From a checkpoint of a small transformer trained on Wikipedia: 15 layers.
Each number is 128 + 24 x the weight over the matrix's rms, rounded and kept within 0 to 255. Layers, rows and columns count from 0. Numbers have three digits each.

# layer 8 attention value, 128x128, rms 0.12, rows 75-95, columns 64-127
175096157109137087125136114131182143110145127110086119123134175136132147114133133125099145150139147144144119113147058150142139125104110161084123105129154157121119158120110114115114135119092108
071140141137112129148114129143103120141115109167111104160116138130129123096133158162130114147115136129087157103097134101115185136116115105100110158124140063134142115126146137159162116129144111
111092099121121116150127158107134103171166170138083166151143122100142137128111125145159121137079102107156101109182105130099071123109157096113095120152106140093084113115136127125119155118133106
119084124136092137173133154165112148147145102103124115106123119126123087115123099150122137102148095135109136080137097118126135126147099132073105131133174096109111109092145102111131143139132129
092175132128092134128101108078134158130110143086096130128122148110152145137141081142155131132105125122110144143151105105102098070102130147133131118128113126111110120162126159119132130167101131
118131125122155115123148159150156130128131133126076147164125124117097127121175127120161138156092103107104157152146129140134099160146140140113134106122133164144147116145141117085123093112128103
136089119134123131126098151135118116153158143093140109150095113157108152111123123151146119118119106122135125133109190145155097115153118116144132135085094164182146159144171117107116151112142161
122131074136134139164128179133132115139120085115149142119132130130123123101133140163132113121112134107129123107096153117131109119151110128143091116105105115147140110152119088118122113148138113
134142128104107120119121109131127155136142121126114170135111110118091167166125127152135137123103139155137120166104086122119122131109155105108121122122136139129075124107114149164102098101126129
118139115128147121111122122080111136119146091127123105114139124138101164119140125167135153088131176152103099126150152105129130094114102157145112158163148115157143105136136125120159112140136138
131130171143117153132143121135128141133083153126142121102129138123120145121148097139155106111165134126158133174126131138140182143138115120141134131143140138126116084103092111149105129096115133
143138137113169124131129127136148125085090090109125085166114159114115127157152131089109095100136095109108128179121156144133090139126120130127150138117094151128165155116126133127152125143122117
106096110130111142104096144136129077110208161102092104139109122127107109122122134117157134145164126080125155119130124136126121117156104153105106108179123096109144125134120085130131121172146140
118171136118121123119133147115150094166147115166092099123108155114135147152089131116111112143130114117101154104114133154106099131131133117130122111121117153126119094106133134127154136116133122
151097170101112077140118125160137141111108117117108095082108134135127108138121124148115145130138133127116104100103053151135163154142162108091144093136139130114131119121122115122109107116143102
116135109117126102123113107087105106085106149135127156145111133087151103127141128072100091140111163180126118098151105149100138112097144094146148158134131153093113095134099145134085138143159111
108129133131188146150145149140134104127123166139135120149167133131143148122119120130136115131144107130154126100136116115159124142168171155138131144146137065097175145119147172151161128123112118
108158130146163136147129111120114157161129092154112105129127154114129125102140103136123187119139117123130157105087093147132144097105170114108096143151125103098096117126108147115122116120078170
140133112135162146138129137152112091125123150180105112106125133126149106099162099142119124131145150173138136106148160146124177170156151147157137155158135102127115057138155118140121126130126120
130144109164107135131114096138117109137092130081127104106136159127117148117121120121133115118125123135143122155124152132144120140135107115130156148103110072124110127147155124145134147114134133
128103143088131150114117128100141124110122117113146111134111134134107148125117109112104112116130132135143151170121123142103097115140158120128115098141102105102174115083138154147137105110132135
# layer 8 attention output (transposed), 128x128, rms 0.119, rows 75-95, columns 64-127
090178141164149139155107128154064130149133125156132140135108105134122124112132163130153114114117111117147109124115148136106104111090117111125125136115107108104111144111134122105136103127154156
187137124141128099097117171118139137098129126115122111107105156126158125172115080139112151125123109128148132171125121155157123123122142126159153144103119164125107100152138063113118177143097110
087116132103130146113129079142127117078108088149142082110089131174147140128095109126116112132127142109107119157136135212145132107102123161126125118100119127113128126140110096150112120122117131
144155133104125115073162128096134110122150124120120129120141156108093163170147169144124143128119137093123146146118159142125086121124123129138139160105071148103129135129159143154099125121120151
121144120134126151111161120127107117125099112165146148148115136149120088125086111077117089152144094076155114143114149112122132141180124126108103124147137164153121122135137100135157134102150119
100095106155138142129123116130116118116155141133153106149141123135108126124102103142121112101148140091140107158117109133111114086128104155094122154110093126104135148117091119143127140150116141
162105139107122146105134114143136111109104110119123131094191141108123106104146183109142149115186124121073129122149120161095138126152145114094140086151151127139119099108091141133142056165109116
149127151123122150120121091086125109130110141125106133160138132139138121163094111135126131117140130119133143136104129091123135109146134128118145140156121133122126159179129150125155158107123109
103130133140106130158099128127096140127109129118143106125128160189187108138153118128109110129143114096099110110161130141117104114148092121135138107095116133107133143143137093117118170144138155
124108159109124118112106144169133120113161168109131134132129160121129115142118136116135145132142121169131143114111117188131122127115147105127107096111114130114120129125130126141142108148122109
126125120118113105146137139118119132140159119131120125133149101118132135138142162124119152127141127168134138097145119150142096116132111127131146136121142143139106135115142163120136140147120128
105140133166129158136114162140131130128157125156106151135178105105099133091120115140161142152131141125154125115153138114155158139112139124124098124133129117166081102137121126123122117109125106
116157132099111105117163151117133158109096103149142102104119101130160148154142141134157124119129124170105119134134126147160124142123158120108103131068129149116117119090147165150170136097102143
144133114148121133144113125151118137112109084133123111162150135109143113109108109110131095097131138116132176147142130173113151125104128141156125134096150100163145115157147111114123131149122117
133167127158138160170154110120121128131170138135124120156129125130137146096141168141159113133137136110134135132124187079152088111120108108144129132144125115099110126130129135114126102130147172
117132143133145152169124127170130167118142094154118084123131109153165150112125120121149141157127119112124129132148157156161134137139117137157118082113123101147102108132155080112113121104115157
131112097114119098119162123118121142143139133110164143103071086104126124132124153138123162140106129148129140141114117105147150126096112118113146129129087147116108123136109131123114150129137112
176165124127098126105109129128118121158117106111155160118129141107150119143100152136121110129113108115140154136125138186104099100144092166148160143088132125142121113166152118145141161145126127
119105090116148087130148130131128115145151140124146122153143123132167145131105133125137110145130144125126163133099147129151144117085124133161162124120163098148156125116121147142127138134098104
134138145110135118144110114132124114089131114144131127137108142127152111102138143140129112147161120139136104126135120090134119132137158139165095121153140163155146158138121135140137147118157113
126147132175090108127130125159137137113137095125122118144145129107166122136153140138155153111146134128145165105165112171136133136109119115105130111104142148132089102145126140115118132140131139
# layer 8 attention query, 128x128, rms 0.125, rows 96-124, columns 64-127
104128120127118102130134142133106114127122141122116134116116148105136138127127138126101120131135104148124131131136135114122138111134124119115144124105124138140123121135115095128109146132127124
112138125124139123123140116134133138143133140110095134120133150117127136124115137129134109138124114139105125131125152127122120116139137108128160138113123142145109140152118122122137166125137143
137135121164099124142078084137114132121143142089147179139127142119124090128110139121129112078151157097094108128106140125108108101084124112084132128147143119094172156161091184118141099152112111
087151130153122136098134134083125100134133131133145133140153105149171144125133075120086060120133077112097153091099143127165117137119106181115119141131106131166129102119105092135128126111076170
107134121129127137140126136124120112158126152120117134137123110140112129126152151123116135127123125147129138122121125120144114141138128147146125144130128137113105143123137112140120133139115149
122121162113146141128159152144137122139141093140090093143138129133127138152140141163141139166123124172126118140159110133139143135156127111167120140124127135143099116101171102155071154119119137
168131147097134152101158164108174132140134144130102095117098121131109157131187120142143150172106103135150129099125142111154144128149146150132144143133126146140099129130146114104124128103147124
167133123123148150120087173104085114150103090152111089182106143096142104053127122090143092181129118083143106128114141140096148118115091091074188159126140088124132082177186134090147031156084121
173090094142185148161161116113122128110122091177107093111122134191146156123113161095141152111116167114130143121154105122098126157100115148120089127127139131125114122188168130129088184122104129
124124166106140121136119152175141100084152141133135128187166072133131135124117123156137146157121159164080158171015129115168127156101171112120149126071183120161125136133138141170148137149139129
166118129100094108124136122087140151142144126097103116134080120165134117088099140072134144125079079137106103140093109101145104175127073159109076139129101134085175110124141154117128136150095079
099149106172085161111157128083129099107148092095191098149174190145085152144158117092099120139110076093113138151149092123118151121159079113137156118104149112099135110123142118067122127112160120
157189106136131147086171122119116105196186164124114155166196086156106183070120162116121096096147152173116107165065170120156100147129132087101104150109105126124130122189124149108114137083112145
074076083093122133099148096089126136115154132116150102157100118097107087127090124123028118140181132147145132159140077092090151132128164156128155151169141138158218133129102104132123106147095157
150071119171093136123092122131082159189106133159146104132080096070109087081166155173110117135114156114152126134127075132092116132192074133119114137109098130120163179149097086087134173102150194
141156164087099108125112079094108106193095081142100125130088107151169112133119101176128154164188156122096143106087108120114132104152140082106129095137126118111108184147130128127128106142127113
161102138104147123109076131120130052109145102126155103113145177073127123113116135113117135124094141112128112167122134100131134146122124148088149140128077171131075154145110067154133133172168061
155153083199137143139105091105131120162147117155192098179104144138078119152146121138136175173095102118119164093116178166158141120112105110180101152156087137139159145136141159163142154119119111
148178176087137194161156127163122114087125083159142144077123099183081183088188146070123107071128163155171186145128125114140135122198073180152141136146141143169130060146143182187153116155147133
130150184179134116113119156105147137114182138135151126131101145101151131131106125137150095073117132123108144127127111079125198109124185135150111146175162090142185137119178136157131141107148180
139087124103184167119136107088063055112106124157145168135092096124107160117083105147145154167114126141098081154105117147176099170157114161142106154068112087181159154102145153155108116163121094
101099160122127090129096131101124187132141116137097118123098126144079182139146138140102094118170114138119119099091133123159178110124076122160104107070117126123139156103109104099133131131135084
128124173125141157060080142102074134102171134152127096089132220139204109114201118136072141144153082113114142187171136156158104105118112106112157115111129149105141151165100147160159100165116124
145099114144099127100138172182127148149141141145106138149134149162109130134142157073120139109176159122154127184077124147120086183134166134074124115149104129146128106135095123064069099122176143
114115090094155180135129145126083090159194104108132141158117175127133080116197123093143128142140125166142103139089160121133086164135122129114186128133176088117146169114133133086125145152121078
141184139118135115191114136088147093118121132156096122145122148104148130124074101164124118168114128103142136154107051144188162133151123158180158136172086142078111127168101169156110081157186148
138156115102132131162099143070121159144195151159111184140128114119096118147121133109180181132125160145169170142117119130120161120088112139123138177171106151133160138160068112108122106087069144
167168123146087104093137187145101088108166131139143169158130146120127141114125133109129158068158133104094080099178099119115098122138130121101055118182124097176124109146162110118128145156122125
127140148126110094154132158164139133115143169144091102132157133144126090142173133143136145149173116134143044128146115074173099162122061161126120187121157148141115122124170114125103155176076117
# layer 8 attention key, 128x128, rms 0.125, rows 96-124, columns 64-127
153125101126154147113129118116138127124133133140137117166133119140119104130111132129161117129133129113125107127130127132131126133118113136119123124128137136128120138116131134151123135116124123
136132130121123113139119125114150118114136130112118123118120136092135103158139123133120144116135160147102119138143141113121123150096129130122125132119129113113130138122117133141108110125148120
100129126116136104107114137142131140125145145127148119129113127136136120135122123093123126127138142133134138144125123144106112147115136112129131139112127114147135120136136140128134155136141118
127159138131065100109096151112138142120157171149083105110180141179163141114117120117111143136120180125149110131115127136140137155115103197140134184090106089169149120086150135117162087145101074
138118131120133114134133129138151130113145134119125139123137150144132128131117109141126110123129116096116115126125131146135109122132131107111137122128117116125145119131126141139143117145106126
133112130116140130155145097114120171137121157131151149119112083104135154135124118108125167127088119133119146135095150121169132128101127126138099103157148090150114116144134141103120146130125120
078097141146135179166199094109080162154135157153154171102112040222129215125125174127132143126099091094162153100070147118161107095106139112132120099171147080145072112166134131094148143154116162
128116186130118174202136105146180126106149091085106178133177106089141101115132095139177113150119154109107129097126130126046135153111095065151156098158142131116124133094148096165166136119074113
182095125157122149150149208125110181150155097117135159167116119195133098094145152116137129086166159074118156140121144131115129134122110123134148087191054139133098106140108120103071124083125170
096125151105101080067150166105159164137170157090122166091113119100175156101149110109159117126115134118081170104072137140133093174063150115094103118108190128138092138090140110174102185113121170
146133163165103141193127141141066145142147113122096172095108116093130116157120112140124092196137113160134100109120116116146131119189162170080130148137079093132128109104137161122094190070139144
185128124181125151101188148132113144141129137104115089152182216123143108142113138135166147168157148133103126107144145138108168101139100119168107107077132140098118147093159129102136128112194099
079117114122094104091151083122050098139189165150116116187168088117138107090119165192139034154160137106144140137110129116105124120133141129111125169115127174120105160129107146131108156099075120
080137126213141139140117072110177165172141154161138141132169109157086155111133183072177121132157094168135133118141129163122137173154106154152112187133118178134164134111130099198097103147131181
134138123153135228145102059115146168135133192146120138083106129151107139113099080084081131149095125105104138148114104130137117203120167139137114168155152098109127101120123189114117145134171106
103144147106133098148145057113105142158133091134131131086081124114149110194107089128085110146131135149106114073149141118104095151127104095138081103103028109133108114098160171106102116126134103
116148104125103165061107120112183130077135134156098123087126155077104131140160168129110123151144115151183143144090114079129133139133109101060148148161133152111120131160112143152149155161116110
129144139224121101111129143079150143178116184121118138205157105112164110127181064185160152143138156138113134154112118113111146115128140105158165167147117046118152148156129112131129176118140135
126169120111120128172224190108114133148137119157129144135138081146191163107171132111138155129148173198168064151142126126113110161212166086109125173147140154121180119165148095098158117150088127
122106068127165123123160125139202102071140129137157148090144112098145132102097109112155151130134098103152129142098110129112149145081167126088154177124164086118157129156147140146088166146141081
148115111140160153124174167100104092094131118154117117116123122170116128144131141103180043127110154145132097125099128149129106136061059187124119125160123119149138138093145150110096148132135153
112160106194133056155132100141181184108124144160175119121087091127143148142137059125116107104140083207152157095108119139133143190133143109141065114092121164131148162101168165090170188121111127
129133154165129134145099169126124106150112155105102123132081105121174097148114153141099092134161101083109171167148086140114151115141124139217146099123080196087106105155140140136180151143104164
120100118176126098179218113098135144143139117146106112128091198120158161164109125134070120152136137059143158079118108133115153166134151157125094151159138179130124138153107073105040069146151143
117129158146144161064177131130147110119132116159129096120118180116122124161117067095142105094130113161148115109163131106146086140127175142117155112166113118120128134115189147119144100154096179
122128144086108085138047095170180156110146110149125098101154099187152097154097066127115133150147114089163114111094148124143117125110133157139126113165117146123082145154148191128116150114224124
160118123140121133157091131118095126129129125131119143142107097131069159081120100159118144142136131103140171084079136150147090127128104102150166141135097127128114111124085126127160085168072153
102151095154097099131175115119172113057187110102091087136125088064112189117174102142105128077137140084156124131112096104170146088173122125130109113134098129110143111159148144123120166087157086
117089155073100113197088124102108108096182131068093083154151163115155135057097148145101154149191148144127080099128151076128095103122134114182075106085175112116130141097125127109101122113130171